Weights of a small GPT-style language model, trained from scratch on English Wikipedia: MLP 1024 GELU.
Each number is 200 + 40 x the weight over the matrix's rms, rounded and kept within 0 to 999. Layers, rows and columns count from 0.

# layer 6 MLP down (transposed), 1024x256, rms 0.0978, rows 329-356, columns 128-255
203,233,192,213,112,119,179,185,219,222,158,173,198,205,170,196,129,248,213,210,158,171,212,202,219,189,177,245,176,235,184,225,241,192,251,209,207,151,195,234,146,158,219,185,191,151,268,192,254,188,202,235,206,223,186,207,194,197,258,251,118,203,145,144,123,198,189,195,191,190,188,265,137,133,227,162,164,233,156,182,134,187,181,203,158,224,176,240,137,226,209,147,212,202,173,291,167,221,192,199,208,211,188,241,171,234,178,221,251,209,196,94,232,204,183,216,197,190,220,127,231,213,149,261,225,161,183,142
194,206,222,237,179,237,227,235,221,179,157,203,204,177,158,320,238,169,280,249,150,195,149,196,205,164,215,259,234,216,236,196,175,257,180,232,203,206,124,186,164,229,159,211,126,233,207,172,182,238,120,209,106,192,161,163,197,211,225,204,149,141,213,180,166,155,230,237,134,238,216,214,171,240,219,188,192,223,227,215,229,159,219,190,197,181,213,195,201,252,147,194,178,221,174,152,171,179,245,145,144,253,189,205,168,174,212,172,183,190,214,273,173,192,142,233,162,221,234,237,169,178,186,261,185,195,231,209
214,138,236,217,192,120,212,189,165,105,218,152,121,170,219,145,205,182,177,271,195,178,166,136,196,161,182,219,167,219,179,217,122,144,230,148,167,261,140,238,218,217,129,205,259,236,70,221,173,204,208,101,268,194,158,180,174,164,201,164,266,240,153,216,197,169,278,245,236,102,218,197,221,206,278,172,237,145,143,170,208,248,241,204,243,185,172,199,190,169,251,221,155,193,154,229,193,193,201,217,234,157,168,161,127,263,218,182,221,186,213,196,180,195,169,260,218,289,189,220,257,180,169,133,187,245,182,182
206,188,182,214,217,301,134,257,241,229,148,123,204,260,245,211,209,274,169,255,179,165,169,231,174,223,220,174,194,130,170,201,164,212,199,256,204,192,147,208,171,134,193,249,207,266,106,207,200,184,174,205,162,202,180,209,233,204,218,147,151,198,195,190,229,244,259,284,135,155,179,264,118,283,238,192,239,184,197,191,274,237,149,180,159,156,161,326,172,246,144,129,207,163,241,228,182,189,176,192,218,188,236,258,147,301,238,232,181,229,174,156,216,165,256,152,189,202,218,216,189,231,176,159,228,188,29,152
219,293,197,200,136,204,253,220,116,169,240,223,237,138,153,129,218,199,162,174,231,190,115,96,229,181,181,252,161,213,242,192,243,196,251,177,218,189,198,181,254,217,198,245,145,195,205,191,176,180,163,185,155,179,245,201,246,225,247,265,279,96,127,161,223,212,179,184,201,256,207,190,223,148,174,194,191,197,195,250,251,205,222,220,195,241,131,298,178,179,220,211,149,154,245,196,213,254,134,152,198,264,140,197,250,242,199,161,231,164,234,211,171,239,198,216,202,196,200,279,189,196,138,226,256,179,179,206
123,210,201,207,182,209,159,196,258,258,194,184,216,205,212,283,189,143,180,162,239,177,227,212,215,218,222,191,178,224,218,186,227,206,234,168,181,186,213,239,166,190,197,200,190,253,170,137,241,194,232,166,201,162,228,228,218,215,138,226,155,192,245,131,158,214,164,186,261,98,151,195,148,228,227,199,189,198,173,145,223,161,200,165,238,210,235,197,220,209,137,275,227,184,208,188,189,241,196,201,267,205,215,196,186,191,172,229,214,271,153,231,216,237,215,177,224,193,275,189,188,221,214,196,252,152,205,193
167,180,268,163,203,162,174,105,205,178,206,211,183,143,173,223,213,187,242,188,226,124,161,193,180,169,183,180,234,185,184,267,185,176,148,152,239,220,258,224,244,133,218,143,131,133,219,166,151,199,192,241,120,228,147,208,228,208,170,211,243,220,220,187,209,250,215,150,174,198,172,161,330,167,248,202,291,150,239,143,257,236,241,218,213,175,239,141,213,142,287,206,239,239,170,88,216,246,126,167,226,188,174,143,169,156,181,230,201,269,200,203,201,226,224,191,260,227,110,196,165,247,291,209,181,211,205,141
205,237,122,184,193,112,202,147,151,225,231,196,259,210,203,202,255,199,166,156,159,212,194,206,202,273,182,144,132,309,189,162,188,201,172,187,150,199,233,191,206,275,136,242,285,209,195,207,189,167,194,210,202,175,176,184,200,159,234,160,165,161,250,246,195,182,149,168,165,144,178,132,198,151,190,214,234,187,231,257,255,280,247,189,186,168,193,187,229,160,172,228,259,185,140,180,168,252,196,127,244,123,204,144,179,199,191,128,99,240,174,155,232,166,179,226,200,282,216,142,177,228,143,253,161,251,210,206
184,207,225,173,192,217,244,221,210,230,170,225,178,193,231,236,174,193,187,198,111,197,259,206,210,210,128,201,194,254,181,282,188,219,219,156,202,220,226,231,180,199,256,121,213,208,156,229,150,159,220,164,206,254,212,231,196,165,158,187,234,239,253,156,246,245,210,255,222,55,209,211,189,261,176,157,166,139,214,212,176,217,157,158,194,206,150,228,174,269,212,166,196,200,233,231,178,180,172,200,288,234,208,132,180,234,194,157,142,154,163,177,154,171,168,151,180,173,249,263,291,212,208,204,173,170,234,174
149,218,237,153,205,201,192,143,169,216,238,155,191,241,205,193,173,162,179,241,177,244,118,178,232,188,238,201,227,155,215,178,158,181,182,212,245,141,230,173,251,166,234,251,153,254,252,204,168,198,130,165,270,165,219,207,225,148,207,158,249,223,220,188,252,220,253,148,209,240,163,266,243,145,148,189,243,158,212,205,253,242,201,262,169,199,232,182,219,224,169,175,181,214,178,179,253,218,242,229,196,179,240,186,171,181,243,150,122,211,152,223,177,240,238,270,182,114,226,238,276,231,197,144,204,193,266,255
151,146,188,210,206,232,140,216,253,195,214,190,250,176,159,195,158,146,171,231,208,194,236,183,267,161,184,186,211,244,202,245,186,265,147,168,108,262,269,207,179,224,136,149,219,90,186,223,240,174,192,182,186,181,166,182,139,250,219,168,184,216,257,213,203,217,168,210,155,194,183,186,216,175,116,183,162,208,167,177,262,233,188,247,174,154,261,174,219,220,233,172,182,188,252,171,199,227,175,264,147,151,213,158,151,206,180,137,217,214,190,134,204,212,156,98,224,136,176,216,175,197,186,156,171,192,234,181
169,260,191,135,151,205,248,207,162,166,135,169,192,246,214,249,137,204,118,301,255,202,232,142,201,154,178,183,147,193,200,218,174,187,140,166,239,228,160,138,185,199,250,135,200,213,173,240,211,184,185,212,238,234,187,212,198,227,253,202,242,171,175,193,179,169,211,201,174,142,220,274,209,183,170,214,142,209,198,229,200,178,211,199,158,222,227,197,171,148,114,261,210,178,133,191,171,190,214,247,138,77,185,216,174,146,263,197,206,244,220,220,266,197,195,202,216,130,156,248,175,228,180,246,174,218,264,130
160,135,174,223,204,176,187,214,222,175,144,179,138,249,246,167,176,221,178,322,190,216,216,223,240,215,167,231,138,211,189,193,262,214,213,224,196,230,186,199,185,173,193,151,115,222,239,174,196,160,174,265,138,198,183,227,272,212,213,255,217,218,188,217,197,358,208,176,229,176,114,257,212,210,282,178,141,224,248,196,200,211,226,158,210,109,181,253,167,242,182,262,145,230,200,153,190,198,169,219,163,166,201,187,259,263,223,219,206,206,245,165,195,224,240,179,180,204,190,121,220,177,197,214,211,205,193,215
253,293,241,165,187,159,193,175,161,244,166,291,152,152,184,232,167,185,200,186,182,220,200,234,219,162,158,243,216,120,247,205,256,228,218,211,188,257,207,208,134,226,210,212,133,240,250,184,255,157,269,144,231,146,233,137,173,161,266,206,202,195,218,180,242,198,228,167,181,204,221,161,157,227,283,126,219,318,165,198,138,226,271,210,133,277,232,254,167,127,195,184,131,166,177,205,200,153,224,177,208,170,196,198,230,184,255,143,231,177,239,192,251,196,242,216,176,176,242,159,215,216,233,237,282,232,203,188
179,220,207,163,191,155,160,191,183,181,143,202,228,185,215,208,173,231,186,330,283,216,139,236,221,137,209,186,119,167,189,205,186,210,164,274,190,227,213,195,166,128,211,188,238,196,99,147,226,251,169,200,247,213,130,175,173,232,153,151,139,189,227,218,226,202,172,162,241,237,206,189,209,260,213,241,253,282,194,155,229,204,243,158,199,241,237,175,224,180,173,169,136,250,224,105,145,218,69,111,264,142,192,250,156,248,204,222,152,167,119,199,180,160,204,196,161,185,287,186,223,204,204,218,211,242,153,181
170,110,181,184,195,186,177,170,141,239,178,168,212,260,203,191,218,180,141,272,206,243,257,276,165,155,223,222,229,221,158,168,203,187,172,196,182,184,198,231,194,226,242,179,183,214,179,181,192,177,163,244,175,200,185,210,158,207,213,265,236,216,202,229,144,185,185,185,265,167,228,219,252,182,202,209,232,249,155,170,258,163,199,245,250,213,198,145,260,200,175,174,225,244,262,176,155,150,163,209,223,211,128,199,248,137,210,164,220,145,180,220,132,217,226,171,214,173,237,174,160,283,206,186,193,156,194,236
204,203,172,193,200,220,190,185,205,194,225,180,192,178,193,189,206,215,171,171,204,218,132,186,269,222,198,197,178,192,202,185,211,229,186,218,138,187,223,231,188,200,181,190,178,196,255,217,169,228,193,191,202,183,216,206,236,185,180,193,190,188,197,163,186,207,208,234,194,213,160,223,171,224,218,174,181,197,212,221,196,219,218,168,181,209,225,216,181,203,161,247,241,220,191,179,203,215,221,232,237,194,215,178,163,192,196,175,200,237,211,164,191,231,196,225,179,223,209,241,262,227,233,227,176,217,196,210
146,142,144,139,256,84,216,199,237,215,198,242,209,221,230,216,196,135,217,192,153,225,166,171,221,266,182,227,220,234,174,195,165,279,168,177,135,217,137,199,120,232,172,179,262,172,223,268,155,195,295,188,263,220,184,199,148,114,197,235,202,221,245,268,142,124,183,217,191,215,128,147,131,208,220,163,252,263,150,212,202,219,246,176,166,220,279,248,192,209,163,135,187,189,241,159,249,184,191,174,188,177,212,280,147,261,171,179,281,151,190,248,161,192,192,228,227,323,146,144,120,242,244,160,223,306,236,196
231,196,202,201,222,190,159,182,192,187,151,157,160,181,214,156,145,196,232,165,230,184,267,255,200,225,214,195,146,234,180,161,216,207,212,232,183,225,218,168,270,246,194,183,200,81,307,195,154,158,168,174,269,187,201,196,281,201,202,202,198,256,194,207,193,169,284,224,214,175,156,222,254,190,190,179,148,211,166,242,261,256,230,219,229,123,193,235,201,214,151,125,231,282,201,149,207,169,170,157,261,157,141,186,213,189,153,170,195,258,182,223,212,164,245,209,245,236,262,229,200,187,191,205,222,205,194,233
186,237,188,229,246,163,194,244,194,198,252,219,178,205,183,195,172,146,239,207,244,190,208,251,76,188,170,166,292,190,181,198,137,121,182,297,199,227,188,190,314,225,212,195,190,258,250,139,207,231,174,255,167,234,200,163,146,292,168,143,211,160,237,175,272,176,190,175,197,157,198,219,230,184,309,192,229,232,310,230,151,231,143,227,172,214,200,245,173,219,205,246,204,254,213,160,197,190,166,195,184,311,193,203,231,210,266,194,175,179,163,195,186,216,239,163,223,229,280,207,287,156,215,185,185,190,186,201
146,177,160,135,243,272,232,216,260,194,131,188,181,93,105,167,243,280,186,197,253,215,126,191,265,216,200,224,152,139,228,168,151,237,156,245,149,239,183,222,127,171,205,185,164,163,225,183,199,147,191,203,113,223,227,191,154,298,255,223,209,215,190,178,223,255,198,255,219,176,183,238,255,189,77,179,164,213,164,270,226,232,214,236,227,240,198,146,222,217,239,251,169,201,177,249,198,194,207,182,142,181,221,222,224,180,227,137,193,147,191,235,219,228,202,218,209,236,241,200,102,240,208,133,198,109,174,202
204,154,208,210,252,203,228,242,154,161,192,188,228,243,160,146,209,185,203,219,208,152,227,203,199,273,197,127,106,159,162,199,186,201,178,185,235,249,183,180,225,170,153,209,231,205,288,162,156,185,208,215,227,223,165,177,174,177,209,209,155,231,238,245,173,171,197,217,220,261,194,263,132,191,224,199,216,254,158,187,212,214,189,131,192,151,173,206,248,228,173,164,284,221,153,245,172,190,260,151,194,278,215,224,147,169,201,252,186,194,182,194,228,159,173,202,170,198,158,174,200,192,224,180,179,224,164,227
228,163,212,174,266,214,187,230,254,274,209,194,199,160,238,213,194,254,171,200,184,152,251,272,182,165,219,165,185,269,86,130,228,157,287,232,224,211,132,220,297,162,242,211,210,226,107,166,176,233,307,261,89,244,148,229,272,254,167,269,220,91,200,229,221,223,177,211,196,239,93,240,202,216,200,158,152,165,224,112,286,215,194,174,180,210,242,160,207,233,234,239,137,233,217,97,169,287,186,131,238,128,210,231,213,267,127,181,292,268,133,219,192,174,101,206,229,230,265,183,150,173,176,209,170,247,192,154
167,253,173,174,141,248,193,204,201,196,241,242,101,116,211,134,266,187,256,178,180,198,95,165,183,244,177,178,198,215,247,261,367,184,186,270,180,246,157,159,220,215,213,188,150,182,136,309,232,171,245,164,155,188,219,197,127,292,133,177,209,203,151,283,236,193,139,178,144,233,189,202,209,272,271,175,226,227,186,273,277,131,210,183,212,255,195,235,217,130,188,167,243,233,250,147,207,153,223,218,226,217,244,213,157,110,148,187,227,184,165,205,133,207,169,202,201,189,122,172,131,155,228,181,262,194,198,234
161,165,196,213,280,246,210,205,185,227,157,199,209,178,214,216,188,220,230,222,179,186,281,219,218,155,202,244,192,179,125,197,234,190,176,170,224,191,188,176,211,220,252,212,219,207,187,229,171,236,200,222,148,225,151,189,162,211,144,156,210,153,221,258,159,173,135,187,238,232,221,209,162,178,201,223,166,241,162,187,199,170,188,230,246,225,216,208,178,203,223,236,187,244,186,217,213,222,270,184,263,272,167,120,197,233,192,158,188,211,158,276,212,192,162,274,130,195,226,211,130,195,224,138,187,195,172,182
155,184,227,228,233,179,204,143,222,180,187,155,237,160,219,202,248,165,208,217,200,173,210,179,234,220,151,164,226,158,180,214,180,190,162,167,150,206,180,147,180,247,236,218,129,204,193,200,210,206,142,207,202,234,158,140,205,135,227,154,170,177,178,142,198,258,176,181,172,245,240,202,174,220,220,204,186,174,198,234,227,133,210,172,232,205,211,178,242,143,267,224,172,261,133,216,215,164,198,226,173,197,187,193,223,222,298,204,195,189,224,146,186,200,177,218,173,267,208,150,210,179,213,145,168,181,165,152
174,209,203,158,179,149,248,131,204,207,216,253,196,159,200,200,189,138,201,144,176,163,120,177,221,168,238,195,295,168,177,225,229,259,226,215,202,194,199,190,221,183,203,230,223,187,143,112,196,238,236,195,222,273,143,210,264,192,159,166,233,188,221,229,257,213,202,139,267,201,159,172,204,233,201,232,165,171,152,186,173,259,130,212,206,118,279,202,206,163,205,232,231,251,262,96,178,251,191,219,223,185,207,200,200,219,244,144,135,209,287,199,174,158,205,200,205,230,243,207,163,160,245,170,192,249,202,172
182,140,237,205,124,293,192,238,237,206,236,170,200,210,251,147,267,270,178,192,195,214,162,203,214,204,99,207,208,178,188,210,180,180,215,196,242,246,199,159,155,184,226,246,151,195,166,239,239,251,197,189,203,280,213,172,142,228,219,203,194,187,199,188,264,178,254,214,238,166,154,171,218,172,206,261,230,185,203,170,39,230,212,151,214,263,260,178,208,164,153,225,270,91,136,135,241,227,224,171,211,204,177,224,277,255,350,166,208,214,274,259,146,113,209,255,229,184,176,170,250,208,266,238,219,210,253,240
# layer 6 MLP up, 1024x256, rms 0.098, rows 330-356, columns 128-255
195,187,251,223,290,240,199,208,207,145,241,179,190,208,226,236,189,168,266,188,219,164,209,198,221,214,225,230,266,201,173,254,235,215,210,215,276,220,182,140,238,165,151,208,258,222,213,133,190,221,160,196,206,218,174,148,259,175,236,179,98,186,191,128,149,217,200,228,148,257,308,156,199,177,215,270,186,153,212,199,194,166,250,171,216,94,216,126,130,205,134,257,161,180,164,222,207,202,237,130,134,211,252,233,142,165,234,204,207,228,189,241,232,255,240,257,148,193,249,201,224,193,258,222,232,183,180,228
196,201,202,136,202,119,196,210,232,167,172,163,194,195,250,156,225,161,213,236,207,96,269,222,136,238,142,189,195,217,171,188,120,218,246,185,203,227,251,223,205,281,164,139,228,233,186,154,198,213,148,134,203,193,186,238,167,205,266,273,260,228,196,207,252,185,147,163,212,207,224,188,206,182,205,197,184,257,87,151,205,216,174,177,206,248,155,190,209,172,278,198,252,238,198,181,269,146,208,194,220,213,237,209,209,163,173,216,224,197,250,182,265,189,172,161,169,207,267,164,137,155,194,197,158,173,202,220
183,168,284,211,167,212,112,155,255,178,155,194,210,185,210,229,193,174,161,153,242,152,164,271,216,213,199,152,208,201,188,180,200,180,272,175,211,225,106,284,170,123,229,205,247,203,203,148,285,193,158,218,214,217,209,220,200,215,228,196,236,220,291,275,176,225,107,180,164,229,225,228,187,218,216,190,235,202,176,223,214,209,242,229,207,270,164,252,190,204,148,232,236,225,194,234,192,241,266,256,232,202,202,203,147,261,168,212,197,195,186,205,205,239,179,180,198,216,193,122,202,226,257,253,120,156,230,176
194,182,196,170,238,197,154,177,175,280,142,212,172,217,188,292,225,166,182,169,211,269,225,239,215,204,194,199,160,226,183,195,189,187,152,127,201,188,252,251,169,233,174,181,210,237,204,214,234,242,171,194,257,261,259,303,254,148,185,198,216,271,171,212,195,198,169,260,149,130,179,188,228,208,224,207,226,183,219,204,203,225,102,235,203,167,208,236,192,293,179,265,166,213,223,160,168,263,205,168,215,212,194,198,154,187,153,159,197,190,161,293,189,236,153,173,217,145,198,169,187,130,233,179,179,154,163,198
197,167,215,175,134,147,166,175,216,221,222,181,205,138,115,218,170,177,193,183,198,173,184,216,190,212,211,193,228,170,253,141,197,186,209,208,244,121,162,217,254,212,224,162,190,247,213,201,198,215,120,164,217,163,164,152,234,245,203,154,245,188,137,220,239,241,240,183,172,198,186,115,249,160,185,299,258,215,192,238,143,236,240,219,229,203,176,271,179,208,152,213,271,208,150,248,197,229,156,245,195,206,239,202,204,236,159,252,209,178,196,268,218,203,220,171,204,249,216,245,266,231,190,180,161,203,217,177
219,274,283,154,154,173,199,184,231,229,196,213,143,153,229,174,148,201,222,171,165,186,187,139,299,215,155,200,272,117,130,220,207,208,241,230,276,148,240,239,240,124,224,178,227,182,131,204,214,230,205,201,200,209,242,217,211,206,215,149,175,232,160,175,247,231,139,230,203,193,202,200,204,165,244,184,255,205,209,210,147,175,154,180,177,206,156,236,194,196,275,134,234,205,176,187,241,206,186,131,277,213,215,219,177,280,190,306,196,206,224,233,193,184,172,89,215,223,198,210,261,198,245,243,158,200,173,93
242,266,217,241,238,104,155,185,254,131,183,197,208,122,184,196,213,243,226,183,154,231,194,277,217,243,253,189,280,202,277,185,158,223,178,192,229,157,186,189,243,243,236,186,214,204,165,186,188,209,227,167,204,161,221,238,195,288,241,126,219,231,253,172,239,197,123,162,199,168,176,234,153,133,191,255,228,243,201,241,208,161,227,125,261,173,179,176,134,196,183,168,244,170,195,234,240,242,254,156,184,178,271,271,177,196,104,243,175,121,203,166,177,246,165,211,144,147,283,263,163,258,158,245,163,180,241,178
195,197,221,268,195,178,227,275,249,202,180,289,179,193,197,222,155,183,200,202,158,183,160,156,225,256,218,222,225,141,299,201,205,195,267,174,290,198,189,204,239,193,202,133,205,248,180,245,207,185,211,165,189,243,152,188,152,159,270,177,256,245,250,142,215,193,274,118,186,174,162,222,235,234,177,191,211,191,196,165,258,208,231,205,158,172,224,246,206,226,248,231,218,229,187,215,125,239,238,107,210,178,268,219,167,232,143,161,202,127,236,248,190,218,210,158,220,159,224,211,121,193,124,188,178,119,270,187
216,192,258,194,184,241,203,208,267,230,259,153,149,185,205,219,269,222,145,196,195,208,156,178,139,311,206,196,194,192,169,237,170,110,221,207,188,136,148,164,177,238,199,229,307,238,190,266,197,209,154,127,253,178,165,224,131,308,124,138,225,202,201,258,253,187,181,176,211,221,326,187,163,128,195,184,193,156,182,212,290,265,245,212,173,111,270,185,189,230,235,219,196,159,204,196,269,244,207,200,221,183,201,214,216,195,204,217,235,224,208,208,247,276,190,209,213,154,211,222,164,185,175,244,159,153,186,259
198,206,255,268,123,274,124,236,233,143,259,168,200,199,240,225,199,127,244,291,198,182,214,239,208,204,246,154,239,166,240,204,160,182,190,187,193,226,252,306,139,175,238,209,264,202,151,140,207,208,203,249,150,209,256,216,143,174,245,143,218,279,200,203,182,233,86,198,196,252,155,186,185,240,236,190,135,230,185,213,234,209,230,239,260,211,207,221,198,232,225,289,181,186,222,203,220,182,187,224,231,304,176,180,203,257,170,202,233,146,299,206,248,232,177,191,176,249,240,198,233,156,247,150,165,107,224,206
245,234,145,96,199,198,197,192,215,131,177,151,230,231,259,254,161,190,179,283,253,162,229,201,223,198,186,216,242,184,188,153,210,238,242,206,239,177,205,229,224,165,204,188,161,217,178,154,159,148,233,172,267,205,234,316,154,264,312,207,291,179,261,158,233,269,137,175,182,136,272,273,256,175,270,284,211,242,189,216,236,234,221,197,94,214,164,174,170,199,210,164,207,125,206,257,155,249,173,236,208,251,177,180,196,220,235,255,199,199,177,205,230,282,223,94,200,257,253,145,196,172,154,307,221,162,261,137
239,158,194,252,158,144,242,159,230,193,232,205,206,118,161,199,147,271,140,187,223,118,212,290,259,217,142,172,224,178,204,178,285,222,217,244,157,163,168,220,221,212,223,227,180,217,190,266,213,175,176,154,250,222,262,167,238,202,201,169,165,246,230,194,185,291,195,238,184,199,179,175,224,207,270,244,229,161,230,213,228,194,192,148,255,202,170,156,198,245,174,168,164,221,159,143,234,204,222,160,247,212,212,184,197,262,165,228,207,162,221,159,137,225,186,213,147,193,212,117,176,248,230,194,202,182,185,211
253,236,223,180,154,157,225,157,194,188,220,243,219,182,159,209,242,188,164,180,231,194,218,247,263,145,96,167,176,224,223,141,262,248,187,155,200,202,203,241,127,186,227,173,178,238,194,201,162,213,182,146,219,205,142,260,217,171,230,131,226,212,91,173,275,157,119,190,198,198,217,231,226,226,237,277,194,284,166,204,220,207,146,159,214,118,200,206,241,249,192,159,223,272,248,153,155,187,207,234,266,136,272,141,230,253,198,252,190,108,245,193,222,159,236,131,157,236,183,203,163,173,213,231,162,217,156,155
257,195,266,272,205,150,193,196,191,262,146,165,166,170,203,184,157,201,186,133,194,157,187,207,217,294,179,147,192,198,245,151,144,164,188,231,256,200,177,183,189,254,246,228,229,205,142,288,283,217,161,240,250,145,251,138,168,250,268,228,237,212,186,182,258,191,224,201,184,266,229,208,194,185,251,222,207,211,207,63,176,198,214,270,232,172,163,125,201,163,140,175,253,159,156,203,246,176,149,244,209,214,219,194,191,202,185,269,178,206,176,196,191,250,241,225,236,184,177,145,136,168,199,240,204,228,241,192
239,201,165,241,163,129,147,122,233,207,230,203,236,268,168,149,196,206,142,218,183,215,202,274,229,239,150,212,212,183,153,164,247,208,241,87,229,198,262,220,204,261,202,139,178,230,207,210,217,215,176,227,218,211,198,234,188,241,188,235,215,182,149,197,224,208,220,174,178,224,240,144,187,145,201,199,189,136,150,204,182,178,167,275,189,249,258,189,195,205,176,208,147,239,199,225,236,228,194,214,235,226,201,223,171,132,197,158,174,185,170,271,186,194,167,178,219,166,225,185,280,162,223,202,121,221,171,223
234,133,191,288,202,229,107,189,200,173,211,200,212,157,152,180,159,147,171,202,217,180,163,258,316,209,239,173,194,245,281,236,241,233,227,206,193,206,222,201,210,231,165,202,187,286,148,183,226,261,166,156,199,135,121,239,153,236,247,186,241,131,174,194,194,217,231,231,174,197,237,126,173,199,195,141,261,251,116,238,175,223,184,198,207,217,179,196,213,193,253,200,218,173,219,197,210,241,198,256,191,211,180,188,205,229,205,181,240,196,241,171,283,305,191,233,169,203,223,199,192,221,212,173,231,231,161,172
246,194,242,216,199,120,233,241,163,215,199,178,223,196,227,148,151,243,192,154,281,180,165,252,280,349,175,240,209,215,205,247,131,240,257,215,185,200,168,265,213,138,143,121,239,231,163,189,137,125,267,243,227,330,280,188,210,213,186,222,190,188,171,271,235,204,126,122,212,209,199,218,218,149,207,133,191,225,176,210,228,235,228,148,185,189,224,148,222,185,188,122,161,200,289,94,241,237,118,230,170,213,193,206,194,213,215,164,197,84,228,139,149,163,239,220,172,173,196,200,186,183,174,175,224,230,226,156
179,225,228,205,202,195,189,221,179,145,190,234,155,194,263,227,204,164,191,213,201,163,248,245,239,258,144,256,201,161,236,118,214,320,209,208,219,182,128,181,214,203,196,195,184,185,168,259,162,196,234,233,249,192,200,214,212,293,267,207,134,169,195,206,213,212,222,185,238,148,143,195,237,231,197,229,176,229,182,203,219,257,233,232,209,139,159,209,142,218,182,272,235,166,202,187,175,190,197,120,184,156,196,255,168,164,194,242,238,204,221,217,209,224,176,248,214,161,314,226,198,221,132,193,251,232,116,239
234,222,255,225,115,231,178,241,229,190,199,158,155,275,319,249,238,170,104,264,179,156,165,251,252,182,177,253,223,175,197,124,226,178,235,98,260,214,179,207,181,192,145,184,159,251,177,195,262,108,188,140,148,245,128,241,176,184,198,174,183,214,212,213,260,196,147,212,195,162,206,138,198,251,193,208,182,226,156,144,203,265,204,278,208,200,231,180,187,220,202,187,138,237,172,201,225,271,156,177,169,265,252,167,206,175,223,196,225,174,238,239,291,200,220,158,176,168,196,152,213,185,214,200,220,252,193,135
174,179,206,200,212,233,252,272,219,223,164,154,197,178,216,255,222,232,190,238,278,176,182,216,216,216,186,255,306,164,179,222,209,209,142,149,240,214,188,234,154,190,154,174,202,199,176,177,203,157,234,176,198,293,259,263,151,182,159,193,199,265,244,237,181,179,160,222,164,199,183,148,316,177,263,147,244,131,168,162,252,195,250,188,202,161,148,133,234,180,216,163,155,178,230,263,192,200,107,165,237,267,174,260,151,227,198,168,208,202,218,136,203,208,244,185,93,171,120,166,194,196,145,102,174,124,227,102
269,185,182,249,223,193,171,162,200,148,254,211,237,237,224,168,142,231,149,225,165,115,197,229,171,234,227,184,234,203,174,233,191,240,210,159,262,197,168,184,194,172,228,239,160,185,165,234,227,207,215,185,214,236,233,207,219,183,225,184,136,222,283,215,156,256,135,223,102,189,245,196,316,190,258,209,273,203,149,241,160,228,237,242,199,171,190,155,211,134,194,259,202,245,114,224,225,216,182,235,124,228,189,235,201,215,215,173,148,150,169,180,266,144,190,246,172,179,252,102,237,167,225,184,250,195,223,167
278,221,181,94,182,271,189,206,248,232,269,205,193,189,257,89,228,215,223,184,160,192,224,190,199,168,201,173,217,250,147,102,220,211,283,127,225,194,174,304,190,159,246,235,204,195,172,193,172,225,204,175,172,301,230,184,215,189,214,167,182,208,198,268,179,275,139,251,255,215,157,160,195,166,262,157,200,129,244,194,217,209,191,166,241,200,236,150,225,240,200,166,186,215,173,161,200,229,156,167,134,206,186,210,156,199,215,235,201,214,206,179,243,245,169,45,256,212,210,175,135,114,267,294,187,178,218,140
188,272,175,182,145,216,250,209,138,221,209,134,210,140,197,152,253,168,295,229,184,215,245,181,210,293,221,112,169,106,203,189,215,231,177,246,209,133,220,264,211,169,169,153,236,240,136,188,180,143,222,266,280,235,290,209,235,235,202,265,199,246,161,205,239,264,152,189,121,142,251,162,235,189,168,170,212,214,140,221,230,218,200,225,249,199,248,260,150,247,217,246,196,140,177,226,236,205,205,247,195,210,127,173,128,284,168,194,194,171,191,252,228,180,173,169,216,176,208,285,227,206,150,234,222,167,201,175
199,245,147,252,221,178,208,135,259,187,176,283,175,178,193,203,264,242,263,144,195,198,261,195,200,212,188,164,229,149,229,175,161,275,178,187,213,193,234,205,252,201,256,176,168,240,196,238,196,145,201,272,192,240,125,224,182,273,209,145,192,196,165,267,147,220,119,200,237,195,236,227,147,142,231,185,211,206,180,220,198,208,171,225,214,208,191,217,167,228,211,271,202,214,189,211,245,204,236,183,245,232,194,184,208,227,131,209,223,136,176,237,211,280,192,202,211,157,211,170,216,223,122,232,162,199,100,199
249,275,135,216,191,193,208,222,219,240,213,252,195,192,136,201,189,160,156,196,184,255,213,247,205,187,227,185,226,213,263,201,266,166,176,152,218,157,201,201,192,205,207,117,161,180,180,180,259,209,197,170,167,194,260,253,249,246,172,260,238,154,197,127,184,235,195,181,129,174,181,203,207,203,273,221,179,184,184,191,228,207,127,187,230,271,332,176,241,181,146,152,177,142,207,150,191,227,232,203,171,242,183,242,263,182,224,214,187,141,222,263,211,213,165,168,240,179,254,161,247,123,230,217,190,163,196,255
223,244,178,102,80,183,185,233,261,185,200,171,148,70,247,112,213,291,185,277,201,251,191,187,233,158,252,221,154,187,203,189,229,180,124,129,226,237,132,226,145,197,193,143,204,191,201,269,170,125,180,249,174,175,142,200,258,189,268,232,220,204,216,203,216,185,163,219,163,223,217,223,190,167,227,277,211,262,182,202,281,140,276,208,202,198,184,206,147,242,182,224,134,130,204,140,215,238,123,185,228,157,242,205,191,159,174,164,224,182,207,242,224,211,195,210,248,118,207,219,184,265,149,190,172,223,180,193
181,145,163,185,176,184,201,256,240,217,285,193,306,76,220,186,210,237,174,166,118,200,221,270,224,230,151,206,194,184,238,256,136,232,217,233,239,202,168,244,271,193,213,204,189,267,160,152,195,236,190,182,194,156,201,195,204,239,159,250,199,230,225,243,266,197,211,170,162,242,200,172,250,180,177,173,238,165,178,186,147,196,231,176,216,256,216,140,187,213,219,191,115,103,246,138,192,178,224,151,183,250,174,197,203,262,185,193,249,229,241,226,228,183,171,168,248,270,206,218,201,233,231,243,131,189,234,183